Weights of a small transformer language model: no biases in attention or MLP, normalized queries and keys.
Each number is 128 + 24 x the weight over its row's rms, rounded and kept within 0 to 255. Layers, rows and columns count from 0. Numbers have three digits each. The size before them is the row's rms in percent of the matrix's.

# layer 11 MLP up, 1024x256, rms 0.234, rows 168-217, columns 0-63
098:137086142096130124132165132141132137120142098101115131154156114151116086132109141146087131121147092147120110117141142107138165126121060091099157142166145105118151127100116134157136094109152110
093:135133150138162121184142151122125122139083119147112134096145092128133124149164145180118134140136140116138156182178134125129158135092123081138150110122123181155083090114134105130151074220137133
100:103076146173127121112121124122134080117081164100103119149137129136137148143102158093158136125139111085138146144147152119132149113152087126145135080082101157142135092127088083136173115068141138
100:145149154134102129163126140142136111115091142118173117133097147134134160104131154113136117099160112139111143110167105126123132126115117167113084138116132160125093144113161113114070130133126121
098:120086145125109116126134062128129083137134122142088111103096147108106095094141142133112101123147158109153136083141126120109143147145101167143087160109129106117114110124158129146122091149126129
094:128148114099127118132130090144113088136124137077099153135127125121143132145142117112106145074140190181133156118123149087100134119182168130146113095147115134120120111090128183144140165147137110
094:117133135123153114109124154122112132097143139100130105099125132177071151106124143118181131082130163146103129137124152156125099106160140134111155105137147103092142116089131109136158074125098107
092:124138130120112129142130149117178141167111129163107143133067160146114146132105179130097125112132154121119108119121099094133095130132142130113153127135145067104118132147155124123119114135135115
092:112099105166135114131146135157117118116116057098157177087122125121139101148134100180125119113156149121141129113110142127176124172135103137112110132101079118129133156114186126172097171138120113
111:078148128151086131129145118137173111128109126128149119113133115114117123161077141102103113185154174136118102176081120150135143063092119102098102124128157121107140100142148154157120150088122095
103:130137127126179142153116098118109150184097175122210100127135170159149163140100112124117141130149154117113127119118148072117110058100124144119116106144123177130136134154123149118103120147121179
107:104128127163088143129140136148087149094144113125068148131105112115132125166139132113123132106123115159094112104162102140122131124167132145135140151097108109164113143134163173151131120135107118
102:071090134080121152160118104110131131146170096171099127139109110106099139141119141100108123166167129124144167110075118132152173120219109123149164148098109143126150123124126186124126158099148098
103:127130127140139109160122104150145106143093170118112141108127155120138123127149121135109139143152126110138151162168155120095103093165123166125128114128110132140115101140119077133081105120101140
096:176113161126102149152102115145140151121163115089102123095068133121110110097148156131106133097105114121128184162088105143123128147129129138092155110115137119122143141131112134127182154149147134
099:145156117112158149133130160112089153114156164104122114122151120100120136130129106133113138087161113104134175103156132127087110133129140140154115114135156098133097121126083095139133113134162112
099:149160136107097146132131122104128129128085113139118118120164161083082146109152066141118114126118116136155128178105102137126147158095127152183138181129143149147089112124132124145128149152128086
095:108131147065118128145127093116116138111137160131100125125123156130135128164084138077170129131114114140144159162159091142110137163178113166150149143145155133121135126187141146159155144146112108
103:154128161115115156099168083096178125129137127216116178102138122132100131168162114099142148118117159101119110101081091120142103137089078108147097093134137130137132098179117146143130156109144157
105:172145129139111109143119102137123073134140144100128125123145155152164101145164147117092144136141168120091123135153129121142142145166126133171120122170108135118135123146091081123190156126041111
094:121151154113128131158121139103123171104112114110150185132147112107111084150129142138158133116103147131143161166175139072171158156175095137150134163130156078095126080128106135068121142122121134
111:137146147150139137132098136160129126164111101192147115125111125126102166111156087115096127118100109107136133122101095124123147121173081161119152175106127108122129099139124145109153118170112132
104:118112097127150106147095163120100147102116107126149145123149127134104087171115119134122118172130145122158132130154131125082124109109109164116140118166133115130156125112096122076176169134105116
097:123151101127167136146097125121100139110143127100146151161126113143126115143127131118162139115137158115128142089182141127130104113090097146087128163137149089079198210111096056126131085120138096
096:128126113153147162109127152117136125093092126138088124144095121126106116106115126099093182124144100116148079093144131132141151151171119131160140148113154140125165153143118140113148142085155106
101:124148108106109126136081146115148158140178146161084109099140150109111147133123158126138102119122126128117108103120156160165109176110130117147069165126083119118185127129113117091104159094133104
104:143120128100152107107130108173127091170173156148145137134126123138117142111125110098120159111133127147106112169147132134108080131115133104132166104131156094129097165174111129133173126134126155
095:145141141122115116125114163126135151146100141141099093114085160124126132161122089117133107094098114124140158140138134128100145124088137135135069117151122141133121125124155110109161183153107099
095:139121139113130142091170130146109143115081108146145160144076142190132142121116147149104129158185117121140130169159111135121100060158116102169150099122132095143172137098135098134101121133114121
094:128143177118136145173114121161130149081115089111114116147119111155130131146113135175113170063164119139113100122136125131127146161156127153133077109147124136111119081130118124099164132114109127
107:130152165110144135160112085108148103139130163175157119125115126125087136138140161167120112116144135142137164123137147129118130138163109131132170149106117161055136122135158100109116148174089161
106:143128100127152111143147155133133101120104115128094122109116141108148158141153110143134105114148139134160154158100136170138106130152121131127136114142120122163117106134087143174112147126099133
088:169140097153120097060122120099138116137116165133086158099142137087089091123122163082103111167159108123137148076098108081133071148141143155147140151169140088157104133141101136127143093134112168
100:185153133133079140160135105146111127117136129106121153157126143163114130133159130072139086147116137149143078121105132148124192146150108087141118111131167145160132101131133121132147150125121116
094:124117118138104129165114114124136107149169085140080152165153142115121143131111135129109090123117138149137156098117160126145111123126098121171087184118115144140146108111162134162131121144127158
097:200137141109121091114156155143157113118078151134131113141126133081126154096150097154124097125111184134080090149098078146135142134156143132166152105144083126136150145077150107144121131089121135
089:105119129088121096158106141137133143125147137129129138151115104118171123122121102116110117107077127152163127094111127122153123117126132116101096164152107105119139125143119113117140114107114098
092:135141125186085137137103120136082201119109139131089128138120102156122149150143111157159145133171154116102150114148134159131122124101177114110125161201122123134081147148133153105136108135126166
093:151140116103086147142112120081117128163160149086125123131129132122126155111194119118120130132120115133099145151134129167120134160180156112167137148122101149147152110137097136150075138098130168
096:137141101122136139164163078122105150145115125120134169142153162157151094121092174093136095139178141122124149146124126151128153170099106119156127120074167113128106128071119140140153123148149139
107:107084113186144139134162147107169149133132135145134152105092125124145125125170114094149055135129144117146141126115133122125145092123147125163118139136110126157157129130126101142141215157117115
102:141139117152152053099080142151148166137091142104115110147091150111108106087105092114140161121118146130122098106113135134123152103157154127147137119130177144119105155114100122132151109094151140
099:134086131184143119182175148146103139142085167125129132124093159104144134139136106141123150133139123101111124115130137099156093094117117135105158085114095153155118125096127114145156131114108147
106:124136156109121156122134113140165121128146155130133121107146170130120118113124108143126153110093155110183101111145131137195106098125115130163137112159149135117145138140090071126133128112169090
098:095113118105127148132115095135172105146131124131112086128161119107130093159117102116142101115119157163113096123107134132089166114146100122170078097133114061144139140148137150107120128122098140
101:113120098078111147144148112138128152105150149119126117129110137154134154095192107106103130148117122113151113119091125117093136159118106158135111120101109111156125128128136133159122141113091170
098:133135094122152170065100137099101171126146157130126170134145125171100130109148138157164157147105120138132159132110166136105143147130063125132145094119138138147135160099125153136131094119122131
099:147169182121130120115113130152146140093126108103145149107085150164114166154122100115096161149171154138161124120186148129140103141143113103193114137123171130149071132161118144182140135121142129
094:148110131112140113133132126111123153144111140152145127139113121130113156118132098159099087153150134118153194126133087079139153151138152117099123121129085102163110145086184117153100101094141095
095:148117112104117160103104142135128129117112092123120121114141185132088150126171135147175147111093123168193087091147118127110135109129108199110123182169144144092121119155125116119151146127108130
# layer 11 MLP down (transposed), 1024x256, rms 0.235, rows 168-217, columns 0-63
100:149134127132090140094149118076129147159149115096104081107117142121144137098154142183117112145126108104150118116115084132132126155120131144107111116111127118114147140132112149136121136110135136
099:118143124133164089097107137121136080116062140140133132081132143144156146141116135130124145156078132144130129109094143153094124146112125124167163123114152128117113116100084138093158079101127175
094:169123115106126149120097093108133147164070101117148127174111132079159153117142097137119196111152139136126114125085130162103106110092115134063168163111117144138136133146127162156124155164115114
104:126133133138145073095093118121142125144096131156092157130114112132123128159123126154160100127123143143102136142149072154155119143095152133123113142107159107146094151143159118146077085153130119
100:126127157107076099104134122118112157124143150113123132104125137101150119113136131121111141138153133118152166085153119117131116154118188146116114135173141133164097153122124136126141157147164162
097:135141158121152134120101109136149146147120135157124080166142115105158066106132148141118136155133116130144109120115127170101152154082080142143138118127151187147147176091161124137131172080117133
105:124127126135159088126136104108139148166132111102133129147144115147119109125154076176117100125170112134126114141144153152166068120167103136124132134100114099130135177127116114108135129155176118
091:131103162130079159136140169126111127075107119109134154120108125124088144099156128074083141152143168120123159119148107134145173117134111179122129143147123153125124134128140107197161146145121132
094:162133189162116112104181101156114104114147160114093139158121161145096145136129153113127083148105175111145100105095131139144159120127102152143159159121148090118121116150184133124134094133127112
104:139135188141152136166109118136129116117139121159135098146184131136132131094125126101090109117107133089167144147112118089126170144167105112143115118114108134141161158131104193136141096141116135
098:162120166145129115097114131113121122102122158173154121115099113138102123144123082134139138112126116109149153164149112124113164105101126119127097129124125165078143140145107083161120124144118126
110:128154165101161156133144127151176127187146124160111077127163142115150170060103117105081142137139114115094129136089124159136141107121135148089059159107149175121102145125142105103095117126169137
095:132149115138132099112149117144178114089131099062131124155137128140178121166137136157181114141154089106131139121132119134133136073148082088107133132161169128156112142125127139119107117143105105
105:111137097121086152117189145154152138119080117081129122127122143093164141149149146159104111185125126106094154140155103093110128144109107154153147113146126088129133165140156137145155108125110133
090:125113153136175142151148121131152121143151125141096111124119135126172105116129126118131068165141134104118132165109125178133124179128119129142112130165141086141147161149131124107103145086134144
102:147080131136130102157142129135135164145095145103150133129073105116109105113129139101074129142113089123141149165147172161138162119116112055117104105125171149117080118135121156126127115111092081
098:090125137158138150132119109154096155135128151115105133177136128112155151140107133129140150120129100149114185131159169124165120112100044128085101101149139113153127103127100148124112160142126121
096:092142150127102132107149113124096122151089111147137127150120132106173126084145087074094126082114120169152120076108153177125081101140114141156076100124130152119110137115118146179146126170110076
104:103093186104113121167193102112161129083164166121165100143148128115177139092114132097096119168107144157149122091120149140169138154119130128115123080100087097135144084114152116127142129145118166
101:117134126142127129111119135105138137097102070133117086162118102135130126072101115139092139125110113134209159148079133129157135145087160111102162143150138182115165141139099126141180141105123105
097:163138125083122134119140132157137142093108136100137131173121104081176119151149093100191183182125101126140119130130119137153140123126137146123113110159111129169108106124114117082163146151137141
104:125129109124112131119116147119126136107098120126194165127146168129116109149142128155100091171180132146114116139159113144140174111123175143127141142109148107127122114130129100120119123161115153
105:123133141116143122185082131126159125125106121143154119106141157149106146120117097149095091083094092117125115114106143109136124132132151132100130138129140122172092152138138147116154089128149152
095:128139128071122115085151119162103136112148114135081143137141137126178145065112110085140108162124168098128107170101113111146169102122160095157159083143133124161093104136149161093125139100107199
104:136105128107126120105101134110138186106119101173126165184139131137103107104140113138139115133115087144132121132147120141137143118140108089131122118131143143133110119191081090122089151121144120
099:134141130142168113147171127122114130137111093115152138142111104151152120113139154087091111162141112158174112114124135134113120146101162136135121078110154161133091099078154137138096129145135140
107:109085137112123155133119104134155169097147123154129197100155145097112106110137157147144149148125131130127123102105126156099157158158102113113137126140130122114151086096127123154124097117121091
101:166146179104158124110169111146139132155137083093127108105114134129166180130151137129056117111111112086134146136057149140171100091066121140137129144116139147094119097115130128122121185105130111
102:113141103143143121123159118098143171129123111132125123147134090156102163138086119122112105109121127133122124122125120149120122149114142119159138137146139136145098140108048145154149109131172136
099:153156137117124132144093116131095128105167122133101115131145117102134132107156101130087127096123122124134145127147123152092136144147139044130149107063113114093130130146152118138147141112090127
102:141103142123127112063123144174143121160106116101091132101130204140135065116091142139088120167160150133122143106150122161133114132106148093090122119157149093109128126103131087149114148073147152
099:098155116081139159095106108136131152103131090128094145138137108102156126148113133072121127170127134110147160108143144082128110120118147119134101144115118134100105126113154087104099134138113110
100:145132146138140135144109163144154131166143153114106114101170125121120114133144145137112105097117123115094139158120115105125102130112148115158180152145144127135128083181098125120104097110131149
100:137108142117122115151114103124101143108161101202164141120154107124075103137129126119095133090121112138141108158087133184121124117108126117124156102070139139150114151092134084129157091151177089
098:155154113112139115096087103139088158114101138132071118113119120111120151142129147110138155159115176127174135108122152116203132080128130105121195136126112145112162094132155104120147157074148084
092:056153128155135125105123136116083113122139131157108145116103117140117135175087132133109107143146108120106166138164127119114136093131128117108125131096164097099087116139072136159143173175125116
091:133090121103127138108107107104090101121132145135120197149106150127094150128147103075100116152102154142157168104101128146111116120122150171139108139159116135147114166104100087100113127099118072
098:118150141132093133092124100109124142093139119071139141141100101129175080138146112108150149135103154162119171141128134156126109092126141089182128134134115088136146134126131110163089133128160116
099:177128163134122130113090137149067144119123160126134135118125065095141112111134137114126216173155148133112150114093166117117151076150083161126117107135135108106149099096084114125097131141129156
095:120149134130109135109088138150127123111129133135106156093149132166117080095144110130105130109106122115111094116143096094120145106110118150116066131103101146171133125153100133144135108086109137
105:165122088138155129148138157127143142145103145143116141094135164119134060113180146103159088174154133082107104145123113150143067092117183101189155155154097171110144125148120097120117136111100193
099:146127186154163133137127120150145157135132158100140071104134157096149087118124129139128100149143122120158122140117153157110101136162133111113159149128104084147167152075120108115131163159155102
098:180176075131100158087134105143103158130171122109103181135139141103144118121104123100138132130116142121093133109132170128127167106112150170131149098119147088126106117113119113131159078133151115
098:109110111126107169108158119139105078130124134105104161128094145157118105116116138143127136185165086122088146127100134143094141108148103119122172115160134142122162106117100172112128119135167109
103:109142084123155108103088190159152068089175113107118124110117166110128113110144116148101129143119108167139130151138100115118132117140102115116091111137125132099140096165119110130128159120119094
103:156140101183109114126067147141153107144170092140185098122144107103183082134103121095113090101148118120133144089127168104119127094113104124126134137119153119160100161110110105136117121129161129
105:113158132098149108134098101141149142101144167153164128111178159110125102096164126132141152111118115132080145122145135178182112147133131107132153135181091161112144120100174143150123119160160126
095:152106136132166200122107122146094135111168121104103135135150112075125133099145176125152137143085136151152104145101112120140121103140117141117137082105126140143123137111125132176133128114101149
096:115142151098138167138157167122095120120149115093155128108152147114149117130135121126123105106124089140117133123133138140087108125139105135128131090197124136136106117157100095146102104152137152
096:155081141185115116155150138126161134152127116121106100073159124140107120127109147116143123113144157135144058135098132086149140095155138163133083131133128148136139128124086082113152165125121129